{
  "n_layer": 9,
  "n_kv_head": 2,
  "d_mlp": 768,
  "vocab_size": 2048,
  "activation": "swiglu",
  "positions": "learned+rope",
  "init": "uniform",
  "init_std_qkv": 0.0412,
  "init_std_down": 0.00971,
  "optimizer": "adamw",
  "beta1": 0.9
}
Each number is 200 + 40 x the weight over its row's rms, rounded and kept within 0 to 999. Layers, rows and columns count from 0. The size before them is the row's rms in percent of the matrix's.

# layer 2 MLP down, 384x768, rms 0.0469, rows 145-289, columns 480-527
098,271,228,241,194,156,268,146,187,204,234,208,229,191,189,238,223,203,262,191,231,139,167,196,177,162,228,207,240,175,191,205,200,195,219,276,222,273,195,207,195,164,268,204,174,212,196,223,218
102,121,177,211,240,201,192,190,142,195,191,185,208,191,167,252,174,200,188,257,217,248,145,225,204,172,219,242,184,191,205,230,216,210,188,195,220,148,219,234,241,264,174,192,118,185,245,226,214
096,132,238,233,249,189,197,204,215,216,228,242,238,178,182,282,182,167,116,229,203,237,152,102,231,177,158,152,247,186,246,232,219,218,202,160,142,236,222,224,128,189,242,179,200,238,218,219,174
089,219,257,156,184,327,236,198,172,234,219,252,173,189,182,212,193,214,227,185,118,127,172,238,262,186,169,171,183,257,189,217,213,287,207,244,222,245,180,185,159,224,206,111,191,228,184,215,221
101,268,234,178,196,216,190,213,189,262,254,160,120,195,157,218,238,157,118,186,246,213,270,190,128,189,203,214,238,146,130,110,175,246,209,166,163,207,124,143,151,244,198,261,132,188,125,171,319
097,175,205,219,201,218,144,176,226,151,170,187,207,161,269,228,218,217,156,215,227,203,193,226,167,202,189,186,220,186,191,216,145,169,122,165,198,196,187,161,208,245,152,225,262,252,199,211,319
093,181,296,238,248,241,156,248,225,170,121,183,180,283,216,233,219,241,240,158,170,225,198,206,160,241,229,274,202,169,277,236,298,195,204,226,148,131,217,184,187,188,205,206,237,113,166,187,185
100,200,175,183,267,183,124,165,225,228,256,166,191,226,159,192,207,229,226,199,133,214,297,161,229,259,182,217,165,188,170,193,183,154,247,220,216,183,217,234,175,181,225,262,154,252,240,199,203
090,181,233,221,201,170,169,176,172,211,256,215,154,203,190,237,235,277,229,242,195,232,221,186,198,198,144,232,274,243,217,229,222,186,228,181,193,232,209,169,231,208,226,286,201,173,190,160,170
092,198,206,82,232,113,208,177,158,206,204,241,244,224,178,163,254,282,213,235,218,125,173,185,192,169,293,176,198,174,165,210,206,197,193,194,150,204,268,187,174,158,167,301,211,227,165,211,150
093,143,282,220,168,178,215,133,193,163,234,221,219,208,150,198,201,225,190,225,252,192,215,212,266,202,202,192,209,153,186,188,198,186,254,188,204,206,195,237,224,216,148,243,213,209,284,228,211
094,264,228,174,165,162,151,174,221,148,195,198,247,263,209,197,141,286,200,101,230,224,207,189,155,206,205,80,136,221,187,238,213,287,185,204,193,282,240,240,160,157,273,208,166,191,282,195,222
098,184,191,197,203,173,224,189,189,88,217,249,189,195,220,241,204,199,161,159,266,137,260,131,217,216,309,167,233,212,185,216,230,245,215,140,261,252,196,232,243,233,223,162,183,124,241,140,244
096,264,250,212,263,197,218,188,134,264,239,212,157,227,207,222,174,183,260,199,299,177,115,187,128,199,210,198,213,124,185,208,203,235,245,217,187,217,313,249,161,210,233,165,155,229,203,123,151
092,141,178,185,211,159,176,221,252,182,155,168,231,133,213,239,268,213,80,188,255,211,254,161,236,274,244,193,179,257,215,152,215,223,215,256,231,226,172,231,188,294,242,210,147,248,140,204,211
095,245,220,198,185,247,198,172,133,232,185,172,198,201,224,115,176,131,231,154,181,201,222,183,199,196,110,188,208,220,153,218,133,215,187,149,205,207,271,197,243,186,181,197,237,256,241,199,240
096,118,206,146,119,229,292,184,200,157,210,184,182,171,204,208,209,234,200,210,227,237,188,189,166,174,225,186,258,199,228,191,237,247,226,165,173,237,181,254,184,157,168,255,273,190,223,192,211
100,241,173,173,212,160,182,236,215,158,137,164,219,194,196,235,222,135,196,213,194,274,193,187,94,182,233,148,204,140,200,147,192,212,168,214,208,215,250,235,185,276,210,265,168,183,163,176,206
098,275,233,223,167,227,227,172,178,226,206,179,194,144,226,247,131,168,184,196,197,207,223,108,144,215,168,137,220,205,158,162,153,238,257,253,137,164,161,196,160,245,247,227,159,260,189,175,158
092,174,233,168,215,258,177,191,207,173,116,175,195,218,194,98,182,239,182,199,170,159,192,217,216,197,191,156,189,254,127,155,211,192,210,230,199,176,244,187,168,222,196,231,218,152,237,181,216
099,232,179,138,176,181,194,250,182,201,224,163,214,222,234,177,185,214,151,222,204,257,271,188,190,214,170,181,189,187,290,241,180,257,158,148,207,231,237,148,204,220,215,190,206,163,197,178,115
099,190,183,247,212,186,228,245,198,188,224,211,193,182,280,197,174,160,212,174,210,217,234,248,215,181,162,172,176,188,199,209,198,191,195,169,204,175,139,224,254,169,203,256,212,201,153,244,204
108,245,258,178,194,179,196,210,204,152,165,220,181,212,184,250,251,176,187,181,240,205,155,183,208,229,249,175,215,221,209,177,238,220,220,187,128,155,207,241,149,182,174,170,193,194,193,207,214
099,181,212,179,242,174,215,212,261,227,192,223,186,292,172,134,181,225,179,217,207,224,117,186,154,225,204,187,174,159,232,230,168,122,225,248,167,213,122,244,214,152,166,239,263,193,245,172,204
094,211,184,255,228,249,243,239,202,249,187,183,245,128,239,243,234,207,213,159,216,228,183,225,201,196,200,136,164,211,198,205,180,270,190,199,229,164,247,49,204,114,242,159,214,222,172,174,173
103,278,214,227,159,215,185,256,217,253,188,181,126,211,237,217,227,102,180,129,117,154,223,198,276,184,226,223,177,239,166,253,145,247,158,151,306,232,171,201,177,238,212,260,147,155,239,178,180
099,241,210,246,184,252,189,154,193,276,119,267,156,203,228,143,177,142,209,200,196,220,184,216,222,161,131,171,223,234,215,166,187,182,198,186,170,152,171,180,214,177,131,244,202,249,218,272,195
104,227,123,259,148,220,184,243,188,132,197,141,225,218,178,214,173,230,133,209,169,145,238,183,224,206,146,221,164,232,195,211,180,233,208,215,233,139,228,279,216,188,208,164,206,234,186,147,181
091,178,136,228,251,169,248,181,177,187,123,184,232,130,228,152,145,128,190,167,228,330,149,200,200,171,89,200,232,217,175,248,262,304,201,138,262,189,159,274,216,169,208,167,259,216,244,239,177
099,182,208,214,229,218,180,258,213,180,156,180,242,246,201,226,135,169,235,185,166,214,228,269,185,228,301,218,165,214,149,218,223,161,234,171,196,199,218,183,130,226,165,175,191,89,210,197,217
105,165,185,175,203,231,214,246,223,207,180,217,139,225,200,233,147,170,157,211,223,241,196,172,250,309,227,288,170,206,239,205,204,163,176,242,190,273,178,219,193,198,197,211,184,268,131,192,198
099,152,227,191,247,194,198,282,232,212,165,197,252,137,172,199,242,281,190,208,270,164,276,210,233,229,250,170,155,215,197,180,200,177,249,192,164,166,278,208,201,218,205,174,241,270,193,173,215
101,164,215,241,226,188,208,175,220,174,248,240,128,263,178,212,228,204,198,114,166,205,221,231,209,223,176,200,236,212,176,135,239,257,195,204,211,219,259,181,222,190,165,188,147,208,226,134,226
090,185,200,203,214,275,203,218,238,192,158,237,235,201,244,188,147,184,220,201,162,223,193,202,213,221,157,223,190,182,198,211,218,124,200,217,139,165,297,226,249,225,93,234,278,153,170,187,184
096,154,106,238,186,236,291,229,194,254,154,219,206,213,216,277,172,192,138,229,167,167,156,203,252,202,228,207,187,239,174,173,223,197,237,229,160,198,210,223,238,169,184,193,187,219,174,176,255
096,153,228,195,193,213,153,223,199,158,210,151,149,254,226,276,238,186,229,200,239,172,176,204,163,228,183,234,231,209,214,199,214,242,263,153,285,228,183,191,190,185,164,266,224,271,320,260,257
093,189,322,231,155,185,124,212,246,248,230,180,140,235,213,144,184,178,174,164,239,188,259,177,235,221,234,206,297,147,230,185,207,248,149,188,187,227,187,123,226,196,235,197,286,196,220,250,266
102,172,168,156,170,115,201,204,194,172,184,237,162,193,137,224,201,221,225,174,199,170,248,227,177,222,218,183,171,171,196,176,205,149,282,233,142,177,163,184,180,224,199,227,167,224,215,269,181
097,133,173,207,165,241,238,248,174,190,139,222,223,243,184,189,177,202,240,277,242,200,212,129,213,196,201,239,223,157,165,244,180,215,219,263,246,163,220,273,162,264,177,145,173,168,208,170,235
102,206,249,209,282,150,155,175,217,271,238,175,213,289,188,241,199,240,185,232,220,162,240,233,162,214,226,202,180,185,194,170,183,207,139,130,172,137,194,250,198,185,168,284,126,178,197,225,201
094,185,97,228,177,220,260,237,229,221,229,215,188,150,193,258,199,252,235,237,206,199,296,278,200,158,159,204,204,178,201,175,195,158,232,220,161,165,199,217,128,230,231,189,185,195,223,174,179
098,192,166,241,198,222,243,287,187,185,166,207,187,249,212,130,306,162,143,208,182,228,225,253,156,221,160,181,221,260,155,222,198,187,238,219,147,163,234,204,205,256,128,149,216,209,191,220,283
096,211,201,271,181,157,179,196,191,193,231,171,143,275,174,187,242,244,201,206,223,179,157,194,183,136,194,157,108,256,200,149,175,240,189,195,179,213,304,199,242,169,231,137,227,160,175,180,229
095,229,247,215,197,220,260,191,215,217,124,189,215,216,221,155,161,160,156,181,256,217,228,246,263,183,211,202,223,166,192,198,261,238,122,177,139,200,204,218,204,190,195,172,219,147,200,171,156
100,154,191,233,164,161,237,221,221,203,255,261,225,164,213,166,199,161,235,204,222,244,191,184,222,217,214,185,221,202,188,189,170,157,259,228,149,229,163,279,239,276,161,202,186,294,243,218,171
099,225,272,287,223,137,168,242,211,247,186,157,239,186,235,207,234,176,144,245,194,131,262,130,144,225,241,218,209,153,187,137,184,224,138,215,223,195,262,196,268,192,196,173,161,203,208,175,177
090,169,160,202,170,212,142,193,211,108,197,196,240,263,136,232,300,233,179,219,241,149,227,158,188,266,227,213,125,229,209,201,179,145,248,183,218,115,172,241,237,227,236,225,171,180,181,233,179
096,228,172,161,207,110,166,155,203,219,204,148,209,224,190,209,178,184,200,264,203,222,288,249,167,222,123,237,202,210,204,191,241,234,200,183,234,168,198,232,218,202,127,202,159,186,229,217,198
099,145,152,169,222,187,192,178,202,191,166,221,239,205,183,165,142,219,224,217,171,187,283,204,153,221,250,178,308,194,193,229,169,246,204,149,149,202,190,113,240,198,222,160,152,208,127,190,210
093,156,241,119,195,174,245,222,253,141,192,222,178,191,249,168,176,123,182,218,237,275,216,244,201,190,148,231,176,298,230,180,190,207,318,253,213,149,159,165,235,220,264,185,243,250,204,164,218
100,222,178,249,204,225,171,256,228,180,229,261,194,174,185,172,187,215,157,195,194,155,183,206,186,227,247,207,270,204,274,270,97,205,211,197,184,174,231,191,184,196,188,242,104,241,202,209,146
101,227,196,232,153,178,192,165,204,241,239,176,151,212,274,201,207,106,181,152,244,262,111,210,211,177,147,221,152,210,161,195,161,144,171,149,169,225,124,194,148,149,142,211,187,197,236,183,157
097,170,167,247,203,258,224,182,235,213,171,179,151,119,189,262,149,203,138,247,197,275,224,102,224,197,168,185,194,229,213,294,188,210,107,198,225,186,164,186,252,176,158,156,178,230,253,148,212
092,155,237,201,251,215,159,225,212,163,182,181,243,154,267,226,212,186,201,151,207,204,190,219,166,237,203,243,182,220,220,213,199,222,195,172,190,206,214,164,252,204,230,108,199,216,211,168,208
101,221,154,232,192,218,51,219,195,180,158,185,266,122,166,152,263,203,249,124,245,155,189,165,204,244,180,273,247,151,139,269,255,263,195,240,215,233,217,230,171,254,178,216,229,193,183,238,235
098,195,252,148,290,205,142,216,203,189,162,221,177,143,221,173,235,193,161,171,160,237,168,256,186,222,158,189,179,177,224,228,178,258,197,142,256,263,239,190,239,138,214,184,153,216,220,248,163
094,254,260,188,221,180,233,251,207,256,222,212,190,201,152,193,213,238,161,159,145,240,205,206,195,180,257,245,241,209,226,157,228,214,237,232,140,223,209,137,197,254,224,176,198,183,217,170,191
092,186,120,261,134,203,217,185,175,145,228,190,161,150,200,186,121,180,228,167,247,222,231,162,164,196,199,198,230,273,219,167,182,290,183,182,180,212,185,177,214,269,225,194,205,124,182,200,212
105,151,201,270,193,185,153,175,172,155,172,197,183,98,176,151,201,202,191,247,218,193,186,190,225,173,273,189,196,189,209,138,198,217,172,209,158,196,200,252,259,161,208,281,236,212,211,154,121
097,179,134,211,191,148,185,164,208,179,215,228,181,115,183,178,239,207,140,165,219,130,223,133,164,219,300,196,190,214,200,210,205,224,177,195,313,156,225,217,194,260,239,221,202,247,245,159,190
097,178,212,191,210,170,203,143,179,270,237,197,138,176,171,191,223,219,242,59,170,177,238,186,196,194,225,146,223,154,175,234,123,143,294,185,168,183,205,182,197,195,251,175,253,181,258,162,240
096,236,211,267,199,167,234,139,195,171,201,141,223,138,188,283,269,181,169,243,189,140,251,183,188,178,242,226,163,275,177,153,167,259,185,180,152,184,225,184,188,228,245,186,189,154,146,142,185
094,230,169,213,193,148,219,188,236,196,234,220,222,128,232,156,255,175,212,221,200,243,209,254,186,223,198,199,154,211,259,140,244,273,194,220,139,217,279,186,262,262,126,244,238,157,135,233,190
100,268,215,273,262,129,213,181,208,199,172,260,164,176,229,229,278,203,208,184,195,247,144,222,291,205,197,193,218,232,182,238,174,136,232,210,145,181,146,267,230,175,257,182,201,183,128,216,196
098,249,176,235,223,180,157,171,244,200,205,209,226,283,199,197,150,229,247,174,226,168,217,243,202,149,287,194,253,195,230,243,261,194,196,169,212,196,148,211,149,160,212,244,193,162,192,130,250
099,181,217,187,188,240,327,178,220,174,162,263,193,164,193,163,186,169,143,213,241,143,193,194,286,171,222,175,213,188,163,253,243,163,242,217,86,234,193,198,230,244,150,146,235,176,245,248,300
094,168,191,215,183,248,253,192,227,205,216,175,242,220,194,314,279,175,151,174,183,288,151,170,274,247,181,222,168,254,212,217,237,176,140,257,152,201,223,227,105,200,237,115,235,223,190,234,232
101,190,237,165,212,184,235,194,200,235,173,235,192,187,202,202,197,214,262,225,249,151,129,228,252,249,197,257,141,162,195,203,193,212,179,262,187,166,101,233,164,206,270,193,275,204,209,216,197
108,222,256,120,176,208,174,251,204,161,259,224,217,204,258,210,193,169,174,247,185,221,167,193,190,238,197,244,175,196,150,206,261,166,186,194,192,220,196,190,172,214,207,197,164,272,225,199,156
095,205,232,167,214,201,170,224,163,135,239,219,147,251,246,160,130,205,241,217,271,264,138,215,115,218,274,125,123,259,183,223,228,218,176,146,169,144,158,223,199,171,291,198,173,197,262,207,226
096,137,184,217,203,222,162,120,243,135,143,246,193,153,217,154,213,183,216,183,188,201,178,239,185,176,182,206,170,173,182,209,194,230,113,162,228,165,280,227,224,192,233,203,181,248,226,244,173
097,181,200,137,156,226,172,242,196,230,215,235,172,198,181,249,189,225,267,252,278,179,150,209,179,166,204,156,210,186,185,141,238,228,123,220,157,249,148,213,233,196,150,213,128,252,173,188,195
103,158,273,248,133,179,280,179,219,221,141,206,129,250,171,202,228,175,211,170,225,127,162,169,208,195,211,149,193,207,181,229,221,255,234,135,225,169,197,242,238,253,217,209,190,255,216,257,236
097,267,225,209,266,249,156,149,221,233,202,173,124,201,197,205,161,166,235,264,234,183,195,173,148,93,193,124,177,219,214,199,270,210,184,170,184,202,167,196,210,136,205,121,186,114,222,221,155
102,199,205,221,214,193,218,193,178,195,221,192,182,276,109,137,281,314,184,214,218,123,285,228,181,192,162,137,198,286,167,158,252,156,159,226,173,232,205,206,213,220,171,256,153,202,190,210,270
098,257,189,254,178,219,178,114,134,193,176,220,189,126,133,151,150,201,214,195,218,217,191,214,186,217,191,190,236,211,203,278,180,178,264,200,164,151,238,179,273,181,238,221,218,246,192,196,163
093,240,215,211,176,269,161,224,160,262,216,243,190,202,207,235,235,106,147,153,274,144,125,132,162,150,228,198,193,262,231,210,215,195,295,270,169,189,198,161,175,202,181,200,199,166,228,210,262
098,228,183,189,191,154,252,262,203,211,155,217,180,158,220,250,213,163,190,141,216,254,175,243,135,128,215,214,230,172,229,242,278,103,185,203,188,195,141,227,235,143,222,178,187,202,228,197,184
368,157,172,234,104,215,173,197,276,182,204,267,179,181,97,160,181,157,165,176,163,193,226,167,214,275,208,213,228,180,139,183,153,178,187,155,168,247,144,200,152,311,156,226,166,196,167,155,158
094,217,221,159,195,222,154,226,154,209,215,228,166,160,221,143,224,205,191,233,209,198,149,240,236,263,223,146,202,171,204,160,174,225,262,198,205,217,111,266,189,178,182,238,153,167,245,191,223
099,216,183,270,246,146,168,148,188,216,221,188,205,140,195,251,214,188,211,136,183,272,201,193,302,194,200,248,234,102,151,184,170,214,238,231,277,177,182,173,223,236,201,148,208,149,193,213,218
099,223,161,170,248,232,155,204,232,222,166,145,160,162,222,210,163,230,244,207,233,297,212,200,241,209,207,205,219,185,190,270,267,233,241,252,218,174,203,229,184,184,214,176,222,209,222,243,235
097,114,190,136,214,181,194,166,153,198,220,193,216,212,139,128,210,174,194,196,216,137,181,95,245,207,149,167,171,190,228,219,223,169,85,213,264,239,170,229,198,194,246,180,242,210,302,172,199
135,270,193,243,240,200,168,212,145,274,285,219,145,190,205,160,248,180,203,136,209,230,226,205,127,120,172,144,189,208,192,248,210,310,185,208,170,222,166,193,154,126,193,198,202,164,255,212,164
097,230,226,200,114,202,186,188,173,197,202,180,202,236,208,211,222,174,139,171,220,220,249,206,171,237,193,231,199,212,244,138,177,223,237,219,181,174,153,227,164,190,184,314,223,233,225,168,144
096,223,257,198,249,180,213,202,202,199,297,237,228,213,153,136,235,176,159,210,209,123,194,196,146,175,247,240,209,145,205,285,163,89,181,216,153,164,216,205,180,156,228,154,225,240,248,188,261
092,199,170,185,159,230,201,191,240,173,256,176,170,173,179,167,253,139,210,188,228,195,216,168,158,175,171,165,231,224,191,192,259,238,217,212,149,110,229,150,200,202,199,198,218,156,225,265,251
098,177,192,240,172,180,172,68,184,120,190,220,245,266,196,253,192,207,217,221,115,220,112,222,251,194,222,252,200,179,239,163,263,175,264,192,245,192,189,219,209,180,276,208,191,191,234,243,184
094,189,182,225,216,163,238,167,288,179,140,266,160,151,230,223,220,210,136,256,222,154,260,196,154,195,199,246,241,173,176,186,201,238,272,173,209,201,231,127,142,210,222,251,248,222,94,159,253
095,200,229,192,247,235,148,212,181,266,142,286,124,225,188,186,218,213,226,239,143,122,267,251,181,162,231,157,300,258,237,237,169,175,166,203,212,192,195,235,247,186,125,228,179,124,174,177,204
105,191,230,184,189,154,246,165,206,189,209,243,205,181,204,146,125,192,212,280,216,273,154,254,223,300,143,285,229,154,235,196,223,191,196,252,196,165,155,273,182,240,213,204,153,164,274,207,207
099,115,187,182,185,189,225,300,195,215,216,179,199,200,193,232,235,212,165,161,176,285,169,242,234,262,181,161,148,220,185,223,191,167,188,163,175,271,233,281,207,214,220,200,249,147,198,214,207
092,272,159,244,172,165,142,202,216,291,210,225,210,226,160,229,239,227,183,252,183,177,201,201,166,190,239,125,203,190,170,208,144,159,149,167,175,218,177,158,156,186,280,151,224,197,289,191,200
095,95,167,180,179,196,247,220,212,179,224,157,229,204,168,250,234,137,168,201,221,164,241,170,135,243,264,247,283,189,168,126,162,194,130,223,182,168,214,191,222,237,200,233,222,229,125,146,222
101,100,259,173,200,166,192,233,202,244,202,189,204,195,251,243,131,171,232,264,219,281,249,128,210,187,145,190,220,194,173,241,128,185,199,222,290,149,112,150,230,210,221,261,221,224,210,207,189
092,215,164,170,189,190,198,232,250,317,222,137,230,232,211,241,207,155,191,183,212,244,218,210,235,215,209,178,121,194,265,211,207,190,157,208,173,194,273,196,197,186,138,242,182,245,204,237,225
099,238,233,97,163,249,188,129,242,157,174,264,202,185,172,170,155,205,192,215,193,213,216,268,147,179,198,170,209,186,270,230,162,209,217,229,135,156,118,285,196,167,234,235,260,187,173,177,161
133,189,221,109,152,239,178,238,257,233,231,95,236,249,158,200,229,169,227,227,253,214,173,224,175,309,181,214,199,193,208,248,182,200,187,141,135,201,190,240,226,218,167,274,165,194,240,127,235
092,252,168,169,179,177,189,234,185,148,193,237,193,286,195,210,210,211,190,185,135,186,213,172,208,192,292,192,282,139,220,190,150,257,195,189,166,177,272,162,203,169,239,150,183,193,220,263,237
098,246,151,219,246,209,213,179,185,141,241,188,174,214,202,235,114,215,153,232,203,253,213,186,216,187,262,230,192,167,170,226,234,226,161,152,220,192,215,165,158,131,215,221,150,183,254,160,194
096,236,151,209,134,174,170,176,241,114,221,259,151,164,129,216,217,184,233,106,227,238,203,142,190,249,206,224,148,213,189,213,172,198,247,207,252,207,259,143,153,172,238,282,172,210,166,222,208
093,231,174,203,153,162,174,184,180,192,195,208,278,225,194,210,233,202,291,238,231,221,200,248,205,221,228,143,193,217,213,164,233,126,264,193,154,202,188,155,188,241,220,185,221,160,175,170,175
092,189,199,184,190,116,201,147,177,156,154,174,253,151,215,229,183,194,176,111,221,229,174,173,168,210,159,262,249,180,173,202,157,216,199,205,126,186,209,182,152,160,217,191,210,188,264,174,225
096,225,181,99,172,205,253,247,234,173,218,176,237,281,271,149,152,161,261,191,204,151,200,155,262,264,164,170,180,222,125,209,175,132,209,164,225,176,162,190,217,207,188,159,206,202,250,222,144
100,211,156,199,209,215,118,309,140,168,131,234,187,158,233,199,144,196,179,176,134,262,136,196,146,209,259,177,185,168,213,196,189,134,203,208,142,255,292,225,199,191,208,168,200,180,190,275,282
098,230,156,256,268,189,215,203,172,180,175,197,239,208,313,210,176,228,233,261,208,178,172,186,195,175,139,165,248,256,176,146,184,229,169,263,160,178,247,182,219,177,190,186,216,169,205,214,180
096,188,173,165,228,199,232,226,200,210,228,223,146,243,229,184,133,266,159,166,209,136,194,282,199,194,249,146,150,200,244,248,219,176,116,195,123,243,241,223,224,209,182,254,203,160,151,205,246
097,243,180,167,139,276,242,153,206,273,191,240,210,187,214,202,181,247,224,156,234,194,154,252,152,203,196,234,227,223,137,135,230,228,193,167,226,256,145,109,203,183,242,193,159,207,200,161,224
102,168,192,128,236,276,240,262,144,194,262,95,238,154,183,190,251,177,181,216,199,200,188,212,148,189,99,244,236,120,149,139,158,201,175,194,212,202,198,141,181,229,109,202,222,171,200,205,200
115,206,155,207,203,190,203,217,231,214,200,173,245,177,238,135,172,238,197,187,183,220,331,179,193,199,231,237,134,213,195,164,203,304,167,208,156,233,183,154,187,223,218,199,193,183,182,151,185
090,166,168,173,198,230,248,206,206,212,137,190,232,225,161,167,113,218,149,267,310,117,197,169,213,209,164,213,213,226,273,200,216,162,192,217,240,166,169,237,251,244,209,133,168,176,207,144,212
094,172,232,211,244,119,154,209,191,181,165,142,188,157,244,148,204,207,232,120,249,160,126,203,191,178,223,161,239,162,208,196,232,207,206,249,129,166,234,152,130,173,205,213,217,187,281,235,152
093,217,157,177,229,184,194,185,224,278,88,237,204,148,236,173,255,186,282,275,132,229,198,175,223,214,167,186,241,265,216,214,128,249,187,245,228,227,215,217,181,252,141,219,144,196,179,230,293
094,209,275,149,254,180,158,184,242,195,159,212,188,169,205,196,168,207,195,196,165,230,318,216,243,165,248,223,226,124,145,191,222,225,237,232,176,184,235,170,200,180,158,211,264,168,171,144,169
096,138,190,281,146,240,147,90,245,235,206,161,204,187,229,215,211,189,132,217,214,240,277,173,209,222,218,264,109,229,235,219,156,151,174,175,159,138,215,188,167,254,219,114,233,188,171,234,173
094,170,191,300,222,258,226,272,241,198,242,242,228,263,161,138,194,199,161,183,265,210,141,221,148,237,192,306,182,117,213,203,295,163,269,221,209,168,171,206,269,228,119,207,196,145,159,311,211
092,177,160,181,185,186,84,206,248,293,180,180,177,263,169,183,245,230,191,205,195,181,144,181,279,183,194,244,188,151,121,235,194,235,186,213,220,239,204,152,147,212,254,255,205,193,233,194,293
099,277,262,179,131,134,189,142,204,176,237,198,162,188,242,208,218,182,161,152,177,196,201,188,200,193,144,194,183,199,216,180,118,219,207,166,222,191,198,236,176,164,212,164,238,196,105,181,171
092,200,187,232,200,121,290,229,196,167,162,199,213,175,220,251,235,221,198,180,188,172,212,220,231,192,260,139,246,203,220,154,175,207,232,251,156,207,147,231,211,186,250,154,205,136,194,248,183
101,200,207,170,117,148,200,214,167,198,203,201,238,224,188,269,174,206,221,156,235,249,180,199,127,208,202,88,272,181,185,230,157,167,144,202,194,201,128,217,213,183,219,157,145,211,231,173,183
098,245,211,134,207,181,281,233,177,186,262,216,191,213,232,233,158,237,232,256,303,204,234,192,233,204,204,204,257,172,245,156,199,287,228,291,265,213,146,233,151,154,245,192,178,189,210,152,229
096,239,190,187,195,236,276,203,204,247,167,214,157,187,217,188,160,192,147,93,183,171,159,256,233,177,157,180,149,132,163,185,198,211,196,243,268,187,241,193,210,251,223,197,199,168,151,182,238
096,210,199,160,192,229,295,196,182,191,208,249,102,242,169,230,170,211,129,204,221,148,229,219,157,158,192,113,165,262,185,272,182,123,214,209,225,198,212,272,140,242,176,220,131,147,144,211,199
090,249,223,170,199,263,150,140,236,157,126,182,256,229,203,259,213,203,269,236,241,254,183,208,97,201,199,255,215,239,186,188,156,203,146,197,245,176,194,151,236,221,267,187,192,198,205,163,179
098,241,128,241,157,228,231,200,222,175,198,152,237,186,234,173,228,232,235,206,171,180,193,143,212,174,186,273,253,147,226,110,141,171,215,146,197,163,265,183,207,185,179,194,137,117,244,188,170
094,163,179,269,209,243,255,199,219,210,139,195,244,191,240,223,188,253,152,184,193,186,197,147,162,184,152,124,192,218,280,111,169,223,213,236,171,224,164,245,233,127,238,294,255,186,187,195,216
097,188,247,177,219,162,193,204,205,267,144,160,172,156,229,174,162,200,244,131,212,202,263,208,158,161,143,145,229,236,248,185,178,223,207,193,164,271,172,149,197,163,179,233,226,295,143,213,254
099,198,284,230,245,233,165,205,199,339,280,165,270,254,186,166,245,251,237,130,214,137,195,185,244,163,216,259,151,151,220,237,215,227,160,199,185,247,277,101,216,275,147,196,158,220,177,190,251
099,156,169,251,186,239,183,282,197,174,244,224,133,115,161,326,201,152,214,191,130,221,213,206,220,175,175,200,105,225,226,214,188,260,161,214,198,215,197,239,171,97,151,214,224,168,213,209,167
094,243,244,218,294,179,268,228,182,143,205,212,221,217,219,196,180,200,228,148,141,298,218,216,122,245,165,163,153,199,269,258,218,226,192,194,235,232,279,212,264,219,241,226,189,269,244,227,270
097,264,194,170,229,178,205,243,235,158,206,177,190,168,164,272,167,217,141,174,248,141,280,274,272,225,158,172,175,197,232,183,243,116,237,214,161,130,192,211,135,216,163,202,127,271,217,242,168
099,285,234,182,213,232,228,179,174,170,201,212,211,237,220,197,148,243,179,179,287,189,244,222,199,175,227,185,166,162,177,249,163,196,168,195,259,192,128,238,249,187,210,165,205,138,206,176,142
091,254,183,223,131,191,216,194,291,208,225,277,171,187,119,254,220,184,238,238,204,267,242,217,192,207,224,218,166,186,225,130,213,145,136,182,188,153,198,170,213,216,277,130,199,245,159,194,141
092,203,259,283,219,175,157,162,240,174,206,216,208,266,187,300,209,203,215,136,223,252,224,206,222,195,227,258,176,145,214,213,245,231,183,197,229,226,207,194,148,181,257,104,199,227,205,194,231
095,173,260,188,227,185,186,179,180,142,237,227,276,181,181,215,200,222,206,206,155,161,245,247,245,200,254,158,202,215,192,203,179,153,168,194,202,200,327,108,227,204,208,173,219,197,244,243,192
088,178,233,221,196,244,212,213,261,194,203,195,207,200,210,177,246,210,205,149,215,258,97,186,227,193,119,212,200,113,229,187,179,140,297,140,241,172,189,266,158,274,155,182,214,147,218,224,235
098,167,169,263,205,218,235,170,215,178,137,222,166,228,197,218,205,186,121,226,178,104,181,205,233,213,205,123,247,180,202,158,159,156,190,172,164,178,284,159,198,209,166,231,186,217,184,211,243
096,161,192,169,175,233,166,226,196,276,205,201,139,186,206,195,220,175,156,191,162,126,226,191,281,187,239,234,233,255,191,169,190,154,205,186,226,169,194,138,171,231,183,191,208,209,238,189,188
094,137,254,192,180,229,218,264,168,175,204,215,193,211,124,210,187,139,188,241,263,253,304,131,225,192,193,298,261,157,194,241,218,218,199,220,283,215,216,195,153,269,184,257,197,213,222,171,168
090,190,166,235,186,210,185,202,195,221,213,241,230,197,257,225,198,171,271,279,208,226,177,153,166,197,277,230,128,136,284,128,164,176,243,98,158,188,158,179,206,141,222,134,260,238,272,165,274
103,139,205,166,218,227,277,173,276,252,172,246,210,179,191,234,190,211,201,240,226,208,162,256,223,233,217,246,127,261,205,225,211,198,160,219,138,214,195,159,121,198,268,129,205,217,164,205,258
104,219,140,241,190,225,245,198,240,225,157,59,149,152,255,177,241,170,192,205,192,224,179,162,211,241,216,273,244,165,220,248,223,239,244,262,234,191,227,249,194,217,206,189,226,176,223,228,309
097,240,265,221,188,192,139,227,203,210,245,192,191,140,176,243,275,154,172,240,140,258,180,237,157,220,123,110,225,255,172,140,196,172,208,180,197,178,181,145,166,230,147,161,175,161,151,183,162
088,202,191,169,242,207,213,196,241,224,214,146,168,134,171,229,228,273,192,300,269,138,209,245,144,190,199,139,175,179,175,242,227,233,124,220,191,270,191,157,227,154,226,185,200,123,227,211,275
094,181,220,204,251,273,186,187,189,243,253,199,173,209,224,151,126,136,171,234,180,236,188,126,232,236,215,214,254,233,209,156,167,217,248,235,179,187,147,185,198,201,152,241,175,339,182,162,272